Weights of a small GPT-style language model, trained from scratch on English Wikipedia.
Architecture: RMSNorm before each block, rotary positions, untied embeddings.
Training: a variant of Adam for these matrices, 7700 steps.
Each number is 500 + 25 x the weight over its row's rms, rounded and kept within 0 to 999. Layers, rows and columns count from 0. Numbers have three digits each. The size before them is the row's rms in percent of the matrix's.

# down: layer 7 MLP down (transposed), 320x160, rms 0.0863, rows 234-262, columns 0-159
# gate: layer 7 MLP gate, 320x160, rms 0.0746, rows 235-262, columns 0-159
# up: layer 7 MLP up, 320x160, rms 0.0683, rows 235-262, columns 0-159
down234 100:511486503520487477474480529502505473485493501515527498494521506527469515489513531516491489492503485469489554483496489469486512481505521540471513451485485487501542457498494500492531521488497502467506515443519506536505478522458535512534489489504490488536503505467503494476511522559480471475524526504502508520490457455462503495456498489536494530516490549506495536508470452505560541508475499530488527546505535481523518501508479502506520527479485532540529479561465568477441472503496510
gate235 105:498492498535498447505478501522502462545488510511533548516496521484487461507498474499523511546464519437537525511452512473530506546470485507511486509523506488524512492472494506488456532534537496519507497510483488481482478534493494462501488506508463513539465468492515490437523537522488475514545461523504500523466529533458504552526514531466478552510445487520498515490458475552492495485535477508507498513472510522508475502487498499521493503523486511506504497526484505470449492536480516
up235 100:551520488467504539518434498494512527447478504528518473454520518518508478505554524521531508515509533492508464473539530501520495476497464502544494471435494504499538527480495518497485534547510505529479547497493508509487480458475477507518479479484521454533498497523504530500542523524484516481534458473476499442502481529516498477515531526495463508500510502449464485523477507476511504493452491519497503515450513462471506504464494496499472499534501473490505501521501496491486472519453493
down235 103:474506485487489528452466517530462476501515502488528500469517449520505508479510533534525488446525448476526483523507475535469514507557482518477494524481535493523538481564497478486468491534532501540469498468499508490487486527522513513485503465487515471533495538490520520491514497494479494503487513467513522526515522514499478499520500494495505483480500480487475470501556526505470455517469496522571503450533499495512478447500463552518475522531500467502541508483495505484489543476509523
gate236 098:490539518493536476534471494514486565503534539519472529493531530487506455499516485529510499511496461493496510563511496528450490469507469461492478500479469562495474493498494518490543481523529487501511514502540497507500476508495497515466505510476502484525529517541478493521506508499491513501515512508455456537501520511498546492505528537496512457526446525541483513550515521537530480473501447501483512476464519481502496489518523480481500492494459544513541516486464525508443488512520474
up236 098:534510565530526526526497544473511495501463518451526535450502479510479532523491529496535536537518476520455496527503474508486498520463495526543485417493541521501512494508466496471480492497525494490541486465528498500504517535513466524504514508479550503541505488485490500524567485496488511496510528498529480512517456493457490531490544506461518519461475505504513476547487547487470484478517448479499512512509531474495494469498490494514479488476507500492478512478514520526502513492472509
down236 097:529523511473466501550477492541532478461498465492522525518520547493503492501526502458498506519484517477522497512480434494474548469529440506476507475472489486506499486528485508485484477490532497501523466521497481549503501537525501477550481533504498503541525477467535457490522506527492489469491517491492465500523487543516517529465516512480501500469536517532505521521482501525501513467485500562529554508562477460513509533498485502523509499454483495524510515456519536471505489489489501
gate237 091:493517524531527492553516516493550515549494509502467544486505512448500478483536507487545557485514541485478508495496483476491509487495534466521504481548476553502495532463502490470510545476543504537522472495539498508460500463489499526515489539536478533515497506498452467505552519507503496476523520479495503543511498464485506521485511493550544523530480506473481502501470534507534484498477508518495479483507533525509525505548550503465497452483500491522507484480517503500471483504522539
up237 099:537503526520481502477460476504512515480472493580502505520478475509558494479510459512501499536483498487474502475536436516537503472507514456460498500527491547521482494496461538451475539493507464524484533535522516462537468524519533475540519492469519517544497482552470454513524515507468488476497502534521520494491508523520500508444477478483519424499486484498499506499495535514505478487492489513523490512485470483467485496497494509511475457482522477512490484494495517499506516486476524
down237 099:501489527484445505522472534513549476516505492520501512504453519451501492513540535490513559481503521528494519513513457498507479483543499527505501502458539547500489510493486502424483485487533497509486515511556444511473501507521473517469487473507503493514525537515473467513506522473460527485512520464555486526500501504479503507514495440523545511499520527506537467519476498496479475510509476525426496495508506504491501481508529493459520525490490445489505494481494532500504496479536531
gate238 095:524462500502514490487542526481500478467503517509486487497433519492483469464524503467510521500481560494525520501503510487492484504493502477464509486469513504529501502503475495495501544501514481451473528529512482561497453513457554485498525526551498470481495466486511480533466496509525499485484510462508520533506476507546524531507528479519521502505510518478500507479538497526490450481497534500515484504467467479510496529479418503500512550479469556505482523526469498527481493502550468
up238 102:466491544500519457499469490471513505522515509477487526441526519493496467499525509495540515452492511432497495514452534530504494498499482501462477488471500535476496492491530488498487453472502498539498498530516493498509509475492499509491492510505533511501482481538502487462503525508475526529488486501515484541472534500455527519469489526396530518468507474471494505506495522511555526449513506517496515482518537506510495495572470467496511463491514522525475516517478503537478467491490483
down238 101:494483493486500440526504490507550557498472515523485487457473486486524500521540513479543520505490514491577494566502520506524484519553504479500519449486485507527451518448467464514495468474489547518494493493508484540491446483498513489501486499542553497445517476491483446502499520502490488505475502482496491504500505500543485494506469483503544469510517530522514517499503512492526500491504514470455563514500502513508488519498471488504535503500512514465516518464492525510534481537508489
gate239 093:547477504559472463513509487508534502498499496525506519467580464507493510525443498459526506499513483505497494474536498515497531486472486479535478495489502494479527541525510544504492511501514474557464492568457466518463497495473519504519461504509535513473485469519484454512498491512492484508501490461487536511477478527510549472520525478520506527500529490497545505484502525471468506502466490481498465505450456494463504512553507490527518503524450482494486475508499490521481488525520491
up239 102:479518499530456502448498517534505489485538517498482468473495499471504479511466473469507473501485507510495472513538525486464478532538486516510536548513517472488481487501504502472509559519472478515497492515525509471522482486474479499506458452522459481503505487480496512531463517472480479521460504510509494518487504491500520498506465449493454529489487483511476547474518526497464506532527449514471517509459526533492502464475513522509472488505468492523508507527473458442462499520495413
down239 103:456532461491533500540458483586468489505489516476506532535466508522540503475476474515494515463518486517466477539514516501526490488496500486494490470482480528484509534486472503496502517539444481498459485537530536487496502519509515518474515514564487504532490488503497450501500489500498402479536511519495480506497507479501465531505509499513525558544481499514474490484448513506504530557519504500530517498486514484481524508480502523487492526458494506528515503494496518492500494472504467
gate240 090:483458500459514470527546509509478496513469511520512484520483483518523479533523541508548514461483499504478510492490499475530521449510511506495465471517516535489508465562464491515467502491531469497495496496506523478497454490530494493482450551502569465533511521477460515486483495499527460450554488491491506483515506495471528523503553517493552500505509486519494488494487525483490475482473499451477503484513470501501500534504482526496438557506501528507483486524473542514525521498490512
up240 099:532470510522534468461509503482523479523482527489537463508486500489519473470450518522507524547533520500533501533530479495515484516495525501539494467513524492519481456500480538528512442498488452503489487521505538500519489473496508496526493474529476418548528486499482542497498464561476521480496494448490496473499480485492538514493525501481509500482530516456489458483520518474509473510523485514545501477527466489458468511474528511478527489539535466497462492512500499477489479507508476
down240 101:522470489515522475537515463463527499536496459478515471491481530514494523493508474513491448520485515476524497498513480516533529481537505447533468525476515531502483481471494517483477535542523477508499477555514489518517527510534493492511535487457533488511502518515512508493471480555504479527504471540477460480490549508482471529510524502503490459546465505466548547477453477477503490488525513474479462533485490531519505521452513505498518504456495512523458504483452476515481517493516517
gate241 104:534458477528495541500501483485493538476531486484455463510522478496446510512532507478518508495503480499477506546513478519444501473522487495515498520517501499490488458503445475521526505486500562519499445473517521531518520511484515498487452472498528533491534498469503484486465527456512479479477479478457489494484537514478521437491478478534508470521496518504510496486519530518500480478501516449499523435536478502463528512498541492494492519535482438499524495460478493487509513494520519
up241 101:524430432471535523478514476564490480444501484489521513498506446535480508496497489499493508536478504505478531478489526468492494486498492477472466476526520483484490483527478476504460501479536524513482492501518503538498452466480516485500462492538521523477528502498461493535517430485495477492514502506491510532472488461496501535508502508522512523522471536470519494501532498484573451491508537485520499501495482523500520518502514517506517513481509517486511481497444503516455471534463473
down241 097:497496490459488532504511468492485508541500504545498492499514504530501503532537505535485524466498459482465523483461497473504520458518477575515493506468528500493535469474522566522526529503511502502493492552473475519500547495497468481507499504495515501460470497578508533533446499489497530504519506523503459504501482445530522495538491521505542505486528526490512509506447527517454486493465493513531488499479494480519462502490510466531458492504496481493479511449502485507517495481513539
gate242 109:488503490463544507475529468522484492507491578506501529503509526472481495521509526503521488519533490520485521518508470524494494516512502467497499475495468501451528493478487509499467503458495455532569483540508480483484457492519478452545508462473494521505485487495495526500499509492517498480509534498452469502454506547453471496507466478461515534497535427496481497539526526494541530494509476513467516490490519557498488477487463492453521488532524517495503484474493500511473519518510525
up242 106:527496495502503467489502445529513509501484501475518479497500502496488447480456491508478541508533512508479486516508527476504494510518479518529510495480551492494499498517475472477469539455508491511515500538516521515499531478482534532454490501492521502493540524546474486526505441471488529490506484459523478485498509507494524543494458489505460494435497528475496484499524489458513499501520480464484430495524471466480531507544537512482463502466537499559474497520467477502538523465541507
down242 102:535493493477483488455456474483517503507443501515500510463509479547508528513484497474522482514531562519491494509503553543458483494504520432459500501477548492475531484515490503504502491493480526473544466471510490525476490486504492538497476481452514503511500494521464486542542484485512493487530466485557499506512498534499544481518448495518464505458510501482502541549553503496474474547512484495469515494563496497500520495499516526505488518487503525478486480514508490516460515498522506
gate243 102:511487481511495453522540426488473463509496459530492532492510491460510475540525514476505531528552502496489526500508518526554522549508517490497493498482478496474475507523488505529485470476535464498514482511507485507486475519522520517451474468530525482523520516511509521534474520503505512471552458462505506528530557500474513511531479520498515517523505490494513478521480531500505470528511487532486487511490521534485477460487517477474500456557518487461508559515478525503494464489553494
up243 099:470507495515491485524498495487502510550475461484514532482489518525486467537464568487491526519554523476506452531490543501507535466470498485508519509518519537458525481491515493491469500532491471525467522510521490472555510478482527521511499516517499463514511501535495525496535508458477533532490517489501544523509543486485519527480530504475453516523515495511481521528490512517454544510507540462449532483537479470532553492510500505532489502502508473513476534495540472481500532522502519
down243 100:521529495506507509477513504475514526507499452495488483524514485522498561477481497471471486546472510500509501488520500481477532508487496573476482517549483512492484524494487509527500526519507549529510492466476510477519546506479498506509517485454487515455493514509493520564496495476539503481517544525479498460501501480525518526496482520487478463520510494496459501490490465500465540488513512477416515496528512480483525557515541496507496527529532486468429494484523465521467520504464486
gate244 093:535515511483507488503485488493467517510500488512509502529506496523462436527490518518507474534436512476476493465503493520509483525476510478516515516479548501490453531500489489515507551469513529507493473566477481487500480535492457530524460496463527486481558475485512479516494474501491517487493442518486474535533471532452494491496501493479503508516501492542497542503505484540537476504535494520444481514458510493507480495505501469549515534542474513470545550521516511502472488508519517
up244 097:518538469471526499531491500511538501541474498495533533560511470472504472527505495479480508519450452522478501459493531505508508463518494520498512508508463508484453507543508541480464513512470494494473474527473513497543489525510475528520497505488512558488474536501475501539519496485511511499502507487485484478466534500489498476466520455477530487467468481518535516491503498558529484523513468494472546553484512500544517496478480512529547507479525531546466508522507536495530462486507523
down244 102:499509510484470493468472470538498486501512490538520532479508542510498486485474508475468510482509518475471499506532457443505495525489501519564491505539519495452462542483482517489508473459535517538475532537495499470484536492531479498527482497464448532472493497501457518508505513486495462542533497518503463511514497516537482536502429519502499481533489459520483504540502487477508509561503488487477517531500523488467511522488486562502517500470527551517494490502529481496502521515470514
gate245 092:487515547503497488471451488528530479461523485526523520527484509486475504496517515473522500499517524492517544449511472515501449529461522528497512543490512520568512539522500487486484521466518528549492521543466482485501485546468484485467521522479490465488511526489513493465478537526516542547487504530459528481461498540520547528493497529490501501556481521522549480504496489517543494490483521494511525473505478524498509455488470455522513516514488484502493511474495526521503540490496501
up245 099:529509474518497514539534492488476514466502482503461476472462549510492510519497490489475487489526523502521516561518448495463521481501444516483482465490491456492478491483485546478551507492480525470464493501492478522534489486492538496543498493490528531484532463514530508522472490499508511524488537490490559478529508505535545467524508475554533473512542514506506485469491458501500519524505487415502513498514484485471460522522508507507529495525476513457488496507528490491481519481529482
down245 102:479498497496513502503491475479524540463477502510544532509512539515525502504553499491543499508517539488507505467508495480490465486534478510508465506557524488508508500447514490519495493503502453571514491547516548492500456514507516476469528506493480460488475519493449475502484523478493424474499487515511483536475550494471455479484480497486484524470454455489511477481484504513566506472500467489515482531507494511477542487517490462533490499476532495514518477476495496490484470476480520
gate246 102:476473522535478515510507544503459509498502495506514507480520516519472460503540511501449514501522484479528473507534516537526477487507513490534509515469508522477460483478470496520547473482510496522490483547491488443483520513455478514542510488508418515503509473473476510465492511512499456492492469471528510495508521467492516492484541515514497508527513500498552536532527482512532529514546525501468526494473491550518496496514463485526478493493482466498503512463514465480472506423543495
up246 104:546470494493496514505457483469496498476500508481528480486505491534486482491470506531471476502500511479501486488512502516546536506437498525544527507472526472521525532472500496513498518516489490535507516479533502518492503569534492554461493480523502514513527521521483527517530486465494533458525486510529495451506486496491506537520476538513508540457530507502493473525512507507511504524481503533508529521442443538513451491525436517512531520453503506484478525487496464467501447493501500
down246 107:489556487472505505505481469494501496515478494470471485485471483514494486509449497531512530484501535478511509510499522520488504527447482501521496476531485538505489536493517472514510516471497523479496545510487501500486470475521493536524538510528448497436505545471505486505490468520514611500495517530508524504522506487486520528527527513470486444517466484498497519485509517509492526551500507494525481503480515496490552477501524569539470547510490506456490482512493514501471503539519484
gate247 103:501472486480485539527482499535518512463498513485502473491481494506501454531481476520477535483487507470499529518533467490491532540508515470467475550511508473489486522448502499554494519465561513495532505518470513512463483545512475504500476528489509508531489527520525470475510481511501520469528498494476539513526508479495499540565520488508520522508465499502490500546478526480526494515479492498526479496488498478478486478550493490463525555492480443465486546455476490515515466534532542
up247 102:472523507502522530464522545484497454512514480515545535509487445508519486459491478496480485515493496531487449511512523526532507489475461505524515482537480503496535496512522473492513479493473459498516488475508545468502526431527523531476483505461476534518486525519494522501501512498515455496476487553516541480502506502523487554508491497506492492476504508461516478546505496464514505473512522447460485496508530445543555522459511481495476489453531475499496518528486498510506543518511495
down247 104:467540488504542481440480494476524532489507507461480505488495456518516506478488479486539474471495480515516496488497462506510487521457518507486484517559492487507487492540498468467522498531440497500522507480504489503522472472506517491518466500502474494485469502480523509475489484484513459483542519517526478511493452496479470490479481513463512476500510497503513497479535480513508493463508524510358522457529498508516503497453515530498500488463529528522522494482512475507479526515506487
gate248 110:550444460468544475510541468514517461498503500476583523487463523487491492493479484497494509521448550481489511478469500478478503517516499476463499510531525527509492520491514494499468476524488498511491456520500506510479463544479544486498529540505523501505502513490508472488463494503523501494493487462503504520517488515489485530496520558496489484491506523443550469498529522517505474473434509503499515524525486469481519486520486502528517516485476527469507489576481550507490518513480513
up248 105:480507479471521493497503484516531477507494496508512530522504485480524462484476469565480522486473458488498509449492493507518471490495522512489471504455491490492464526507532476436532480497473491534472521501501536476456536494502474540570478473489570520498493502487507452502514510517492480483514544452499488488516492508528548469517504537485500525529512517478482530528533489479484500468527529492497526548496467501443487487511561480520513489517534492491478490463485476531503514522499490
down248 104:503475469491476510482549499522509543520517469516519508494532487499500514476534510506511483501511498560480462509510495551516517485514493538480478509541446502484528494484476549504494528470487504502499494455495515532530517515522510496523485504524479493538483502550533477540521512487542480483527517544514514521479491498558517483527514450553473515479482467492523529517510511496469504479471501500430498514498507508497520450506520447520501438504446498495517472507483484485516531523535462
gate249 094:492540512490483520508495488451442484491475561496504481510543514521499477525452491511562543467518535484466494476510489516527456489490542530485514529506509483514525498517501496482483513550496451478476475482505516508483526529495489474482516518487478505478503541475514438513489500458484496503502459483512481489513484509524499509496493513519541511523471539502498504506506421515433534501486476502498541494506506523502493542471522499519476526489478501472493497547501539525545518486457524
up249 103:509522546488511516503473533527499538512502437513485495494471516503527501491519453528528542536507464479470506499475488495482499472467548506482491499493508560484508491532513478458521491553496519540438457525476453502486451500520519520471479492480459516510483474470464477545534507466502473493486497550490483542502497488514533490475489499472521506563474508495473497497507509500488498476511489527477549474514510533501517489485470513502496552483525488483547538498483508472492487475494505
down249 103:537514510531502528486504503506457498494519504462471536500450487502482543518487531493498488518502463518526446496524500491527507526493533433509525497559497510498505469511513532538484514450500505456521511469476513473496504483534472499501513468508505525492517526497500525469513509520481521512496502425500518482493541564489520532531495491489480471513526519528477502546503486490524514548529548416489468495513518518467487468498518453493504457487515509473497498502517481475522509498505495
gate250 102:511479535504474487506522539515498497534502492482508510489526525489511461514464446546465522490500518500503485467484506523498516524508502551495509485470449492489510551486508494462538490479499520571510498545532498449486502523517507523511491490482530521517466469539543502452511472538469512521509488504497532516478481506519508532494496547487493486520428506536498508528504504519538488473491498505487488506473487483503471547497505486493502533516494483478502519538472523469477469410467491
up250 106:521500531501460528501492478477531501497485500494461510452553493491537488481476494506515473533502490490514509485492506522515520508481523495489473455490543504514480507558513534486506471541474511500492508503489524506487489540497448486489487469495519559473558521501477527513512472510515481535492508548511511502527484522503484525512497518526459495502475559517487491485426506517512473499514494491507484437456488464545545456483484466490516521489472499474477488528485474569500460516491491
down250 101:481520497508464462546489481489533418485487505494501539536456474482501497518532509428526509429479510503514517462496498516523496512528490452488499526515503522520492517490515495477486510528511468514474519512498502484487506500458493493513481493514489460508495494459452497482545493530496432479511509471486459511490483527490487533477479523464511496510494440493468494552499476501524505515476512493455480520546491517444499467508493522493511522492516510509510508524487484467493525435502516
gate251 096:546490482494531520464508519517494508475540501529498512462500486521512492565508477513489496500494493476493494467509483507492512473510497513481470516468501474483530491499422503504539546505563517510482501471484512513534486483492468463549503422533495493481486488457513493468468501525489468512453524464501523493446468467497521498482510505455472449493458445485540483494534487539514497497482526510463506523469491498514519510468470495465478519502510517497488473491490498514520520504537482
up251 099:464464524493482485480474530514520499544502480530492482496523475513503493498461514483489453455536487518428537478515479506538511481459551537504460494493499497494522502513498471496494538484537475489533497462529537482481555521485518507494544525542491504504520532454493493487494485499490490485504481474539504403495515479496497498519483444503515523507500505459500470474509519490487507504513494483528486555503457479470497473495486492474508444516499534530505499488484487526517520512467494
down251 102:475510483534502484510472475466527515497538458483458490503502520508517498467520507483508543506486502507496490514516566515511482506479470527477507496512510524495568473508521444497512475491510498472488493508505516540513489486488454488482466492502431503461518494529532506528521515497522549536499503518488521535550458511527504524487522484562493468451521529508485543531447469499499488546492508507562509490529477500492514531481490527483497528497506492500532509525527551508498535515470477
gate252 107:545480453472486517469495515525547526543524530509515568481535507455526487501564502526533460508484517502511519484492504530502443449518540494494510512515519490500471469505482509545529486484515493467497476523485519488476470519495532470501513492487481498481469498505502540466507487521543488509523507478450523505528533518506496478487517561535467461476517539481528490526506511514502509477549504502455498500515459495502521494546487512497508481463485482495527499502474550512513506517510533
up252 101:490513471467475532506491479500519539504471546469513511529533480518534508539498477474534479506512495540485483513531467492540541552472498509477496450504499475510509528473478518488512494463496487496512500493501473516520485508498536452491462496506486510527496545503490527517483477538493473505490495493500541510524532533490472494475510437508508496465471504503467526491460510484473538492461539481533445491498482543466483525518449513467442480477471517530460468515496470489498527476464503
down252 103:469503504480506521506516494519523518465513505555486518512516516528490516534512513520468464504509481487486504518479501500495531457466484548522511472480473482539491527472499471513506522517466491506506487468517501485511504511520477518553511510505511514451452506550523480525493443485504570504501534514460501470559465481495517486477501482498514528504491557525476500474487556501494490500450514476544508504523474490503487512495521598533483531480484462490501472494505501519520481483485479
gate253 095:543503489514498496467479488501522515515505477442453455505476509455492520486488495527494505489522466489478477475494465475479447475489497498485453504481483518501549512497517496485549523483513522513515511521462477522471519519419502465503512520468519477470464478505534463465498492522481497522519467522536497476496455505518474504463491534476521510547519525493472449549488446504489515477518519502508490512513486490480527509479521491530513458546536442499536470499510487504508504508496519
up253 098:484507477566516495526445489486480502525510507488513535501477518487482447519473483511511502530571522489510545480463462491474504543471526539464447475486525516466496549470474495431526491509497498478548538494487492503501511467496521507481511528481483522503509488527542479501517505502490494465462521464504527481489513504475488533493489476517565450488495494496470526502531528512543489474490513509509510516469502528498481500452481506500476494488510522509470471454483522496488516459500515
down253 099:538492457510538522494499495482526515522493520545489435468505469519510521498518465504516493496532489538494500540473529520477526492448550491558503542499476509510488552511557466479490506479505517520532485479481465492484466486520498487513512488532509488475447496506496483511498490517511515565490466492526506438503472468470493485475479507496510520492512516501518495503508513529473523446459509489494473478497494495555451502488466527495475524484483520487495469516550467470484476533512490
gate254 096:460478498465504459483492528495499510493497506557545517533550503497531496535459462539490460524516541534491482496494492517504485546485502525474474505505498492512487492467477496499505487501517496465491536539522508465533476522478449505534517498485441535516473472458473481497497458531463476481543536515490500519469548476488499490512544474507494485529474543494490524521483496516506534493513494515469490520427542483545484494499514478504519512470472525483479518490482524490489482499472463
up254 098:443533540522504499477489469486545432450478498475508497509538516510547511493481489553511538493536497479499478451471539493468516487504493548477456490487506466493508484478498477480477485483474486527502479516567500480478455510491468519514499497493501485513465470468471501515511471463493493488545501524506478497481478495481480483529453492499498523507511461512534517484509501476498515528524482483483487482521548513501467475495549546449493458445487502540485521513480503488484501498496511
down254 095:471508507506526511492480559497509505454488526526492503497500496478485502503453502482507530457508509493502486515521525505523491473463495502496480519503501490511499543499528496522495453536528473505482479492473536514518493486527446537465495473500544486462515512501450538492514473502503561511497503467521476497458500500499503505510530442514466494507528476523515490497480444456506500465490496495569472458480515486555489501511535417498516531512542486474503505481511524476508485520518448
gate255 094:504500468543531485484515516520491484552536471526475490536524488469512517541528488494540534501516504498512491499495524506507465475511479487478507495488521478499524534512515522499519461510504482527531512487481504491531451501455520505513433505506529473493500465521507498489468503501531479505555576492477529498503559492486498495489475531499460489489509490507465488493488477478524462473476491467481461440462488473455468542538478483506474534483475482501517527448503475516470518473496531
up255 101:490502501469518473464537509545542500472472521498480514471491537485499500512470512449510540494512482494525531460486489504487487499541510464453493495473528471500511497517550501490476493542466509504517498517497524518544504505494471471545524492505483460485574524534502522457569501510433507455498491461506475486517482532526487517470497490523508493510480497493487461494498493497519544497523483493505508513507465472513488505481530489532514529511444456544499491516548516465520503506479493
down255 103:506485522486501472496503462506481499523532493520477493488552492476515498508494535475555533483491514448522549456541519493496520482555500458482528488473493433513507477538511515535521485467481498503486475482533507486507452465502511519505487514517536496532513473477512480459498518518517539455493515483489486470535506493551513523473487465490525474510494505456492521468513457536479507474463480512540458458481487456483489499523471452487508478526489506521513487519469469476501509519491468
gate256 098:499510496516489478481471495535476483514517498528501500472525509514458558492491488495490473504460496507430514453499460437519475509510458493503570536515487520473536467492486509486550516472502511524480461521490523507496497542494498488509509438516443542454479473490504469475441499494455515524517519503498513467525492523498522481545502458506519503515494518493518514510512524512487510483520521479488474484512488512493533468505464493504496521457484463485512481511465523550494461501481510
up256 096:473511512492547509533489514512497523537523473541492488513523532469446491483530519470497578484509516505511528447461479474462478503516525476535489513447527446492492517490485540494519511483503531529513498531537556531497495494532498478507499463495518476476510502526511478514458501498492518499515481466496461493505470473506526464471489497482476505497551492482514497433460483492502495489505434490492494467516516480504488511512504430549501512537507499509487514496515518467496483522518506
down256 100:497464527534506502481473480474501492519487517503499493498486492494493488507471502486558490531513491472522535502553473408485495508479473512473488509496492529504491491504505548513458512505557490488514500520484448471491508527478520496530538484491496497457513527521467533486526554492479541506515466480512527537480514537495490463474507534514509485506495473536457469532502507530553508494485512499449479519506458492446508540454509520497499515459511518539503475517493498548472481492523503
gate257 103:508492512500487508501508468468533516478479476487510488511494485494498435501469505523478510501459483506456495501480480505550481525514503510507475521488503491542481487479523517456517520485498515526513520538536477517531468498471530513505459473511533531541507505510507525505510473528478492460505513558493503488493468488487486509476451547542477522511483529487559478545541459508602509499526470509485504521500478501523458516488472452530546518475481484491496492524524508514518531497484502
up257 096:499487481507464500532443501485508481452477458507500519467417479509548531483454466530516439473499530519500464503503515500494459483491501508551512511528548515502506519503487535545495477486492504482487512520482532479482506476501479524454496511482525495483515523456523505504529534520488492508500506480514478505484508519511493462557509518502479504478534498505462500471504546521507524483464527473479503513488552488495495497491499491477445460481507529511539540449504489520546510508491480
down257 096:496509519442489515465496497471507513490517469493474496549560501515438523505509515465496495476511526516504512474510486455488498514481519575527463498533502461502471557490524516470474508537478551497522507530508506535486488508497527544550510498486495491449516502516514490502492496481498528515507511494491537499511473501499490514495492499493475494480495433471469517505516517535459521514464494483531529479470484465489515491518500545486486483524481505463533427528523479515522467472478484
gate258 100:498502467520471472505475477517485458505492480490513466461525536476477487541538481537483487502539524511523496513511519533502460457480470454516540458526471506464516486463475488493487449488525518514508496495495488458462469514495504481507528506446540506526485491481531492520470554512515477492541493458496522508517479491503487467496505505525462535490479528581473490493475511515515527498534474472513513474452501496525474546507480491494503481483527500483452536472512533496505477530489496
up258 099:522524526545449486507516457491530525540470523493505487437498512527484499533476491486511522533528476481518518460491513467526509483502483486455514474486521494463477496488501486518507497488522523555540516486482538508498476490469467511564455475528532471507501506502478484476477486574471480540525496509487510517448510515503509501491479500548522499502524486528455524515512511501490523486444501474486445466466552497500538517516506498503503515518508483536493526511479511518495538522479477
down258 101:510524467506479493495528516453474532522534508469514523531505513485496531460524525499501523499516481503503456456503484502510523533573445465474498486484547503478482461471503510506488489487551466481486530468479514537489490486502526509480498451510503517530476491479515515497463537542491469511497515484539510476506477503497519475491507460515464518456509490512414486541499494515510532524500506468481483455504473480490514534471542515481499517557502497494472523462481503479497511535515495
gate259 115:512521496528507461541527434517508479494498545499499509532457524484536482543534480511549536515488503492496477505484502546445464496502494494494525493510514468520484486454477447496504472446540508435521500487484494527489475521525466441508485508483520502473481501483500518502479534511551477480494523497554531527523502504501460536528485513529497471479524486486478502512510491460491493484513494491501451508479477516461499522502500501523490502520502486486462456462506456495508494539498538
up259 103:479525524533500497495535465567471531501529488528483504483508457514474472520541520487510508488494480465428477490511524511498518487481530438493454498494517543515521489499492502513546539475477465491509480491460472471505466512506456467488498521479503486515499514522461460499520531515510467482475487488547496513501494517495499535524493513502504487476503487526494501509530489478474478546485500468467501475538472472491522475459503510492503492482510531493593513466469497479550501500533492
down259 103:470495533570473494529474484557506469495495477484522502507460475537566496489535508449538495489494507513458480498503525542493469482551524469502520477526523541523526473490510530473510505487515494469475528509507527487511499495472487458484479503456491521550466469479503521456525544511493455524480499499554499536514479499502503474505539510518490501511460473486521519535526488478518481491500479484458459484530473490491488504484444525479502493513505532518514495524494511496469526506477476
gate260 095:537484520501479514559531530495507450497471448518506453456522498483528468488473460501518520511496529520510449467457478537515493472478511503510498490493489444477506516511490515500484511512499444477468503506490510505504488510496579476473508536560495489511530493478475514529487476546495481497483508486507513519506464433524491511521511525505504438443487525496514516462514482481504499481486493496496490496510470491531493492501507516477515512521479493464537524506471502451529450499478516
up260 098:485477472491493476496555473550452491512479479453471476524521507464497506477478523433493475496481525536530550487496513473504533460543526475501485533502511486476507517476513473500515476495471500506559460499501522462509546481516494483494508509459535485521518540504530550478520506554503517534474528488467473516535465486505501512500517504512529516496495486455534513509524485507543505480532525526480507473533482491473484520498510518491540484517549494470501513479489488524505519474548521
down260 098:516494530507481497473466527507518486514516457519526493513455477469501482514474498486518503520476494518475550495487475470470502549488526529471499484437495470520525484504498525467490535474460473524499510463510487507530481522477480509455502513480487498528512504475526507500506473520506551502507536526507521508529472486485499520511488491502522544491509523546486525463492565470503512471556529547451540499504538484528549515481500545519489529509503492537501506437483505511536504532466481
gate261 105:491492463498478491476475454504521463515494506496465493463527536502491515558510502512522472467488500526515449530456509493486495534463456499475491469484496509481493506473575489511503505526513506471484498463467484493554496511487493524467506517475554501488515512511538489515519506501524527477554484518536502476500497526487471498520511506468490517492512508482486526494466448510464462485532527450498502488444479481467515493540464476543467508477469497491553494514459507517504461522490467
up261 102:535491487475560498561577542510538517514521495489506480471471502523473526516476518482483463534482528492506532503479519488490524509517507475471478464511536482482493466496528497449499510537506549463520507483482488470496517497458504488546481500538520512485544475510555481515512494527477477520476534492487496513499492524492467539539519507516499514536482516502508463452499484513530483514500493466495492519498499470500458532510493473439509492450519470481454518482498488498484488499549495
down261 100:503495522517536511477521465466513519484485486468479470475497517516499520459481498527499501466495486536543492517493508494553490493506489473479471441500437546474519497498455466496458497527513508481504519484488510519494447483496507470533476506506464458477480506486535496540507488488562535473522488531504551482507530518504510533463559482499501495427463534482480500516496494525524518458505513459514486477519528510486526477497495430479537506511496483494495517498490524511472500497511511
gate262 116:475480482495495424512494480536499506531499550503520508479524471494514462492503480551475546510511513546511492482465536520502446555470526467468489488474509513506520471539518515516448456493500493496473512516479487521546468520473495485524478527495519541552522530461524491500499502544511498509519510499550516524474494494498504526527452513498476488504459524504494510524512530528543449482506468570479479493520516504481475489491504499506514503491479528497491486472492501502482533525475470
up262 106:510497526464487477475525471496482496532474521468545532486520559487522469512479453507529538541518494467532494531485478480516482550518525502478555515510524496508509499474524524507518496476504518490483481513489542529496478508465513518479559474492557553466521484476485463501506455532460484492497462525524438521498492475482488504481493498488514468545525477489491487503482510515520514466493472478521465511514483479518494528507487530506551473465501506519446498481475504494469466474514521
down262 107:473524488534552522522509558498507459505470514518482529490479549510533488527490451450492503502545491535479521522519490466554488501489492506493495452505489489525514508526500493455486500538485496481491486488483502530501521506476525501527494517484532511527466486494506479461508514526479453514487478466575491524490518499502454554506521503485510523522505467527509505495484511480496472541491514517413459492480504511487482534493475558486473481505490513469470504486523526514485536492512476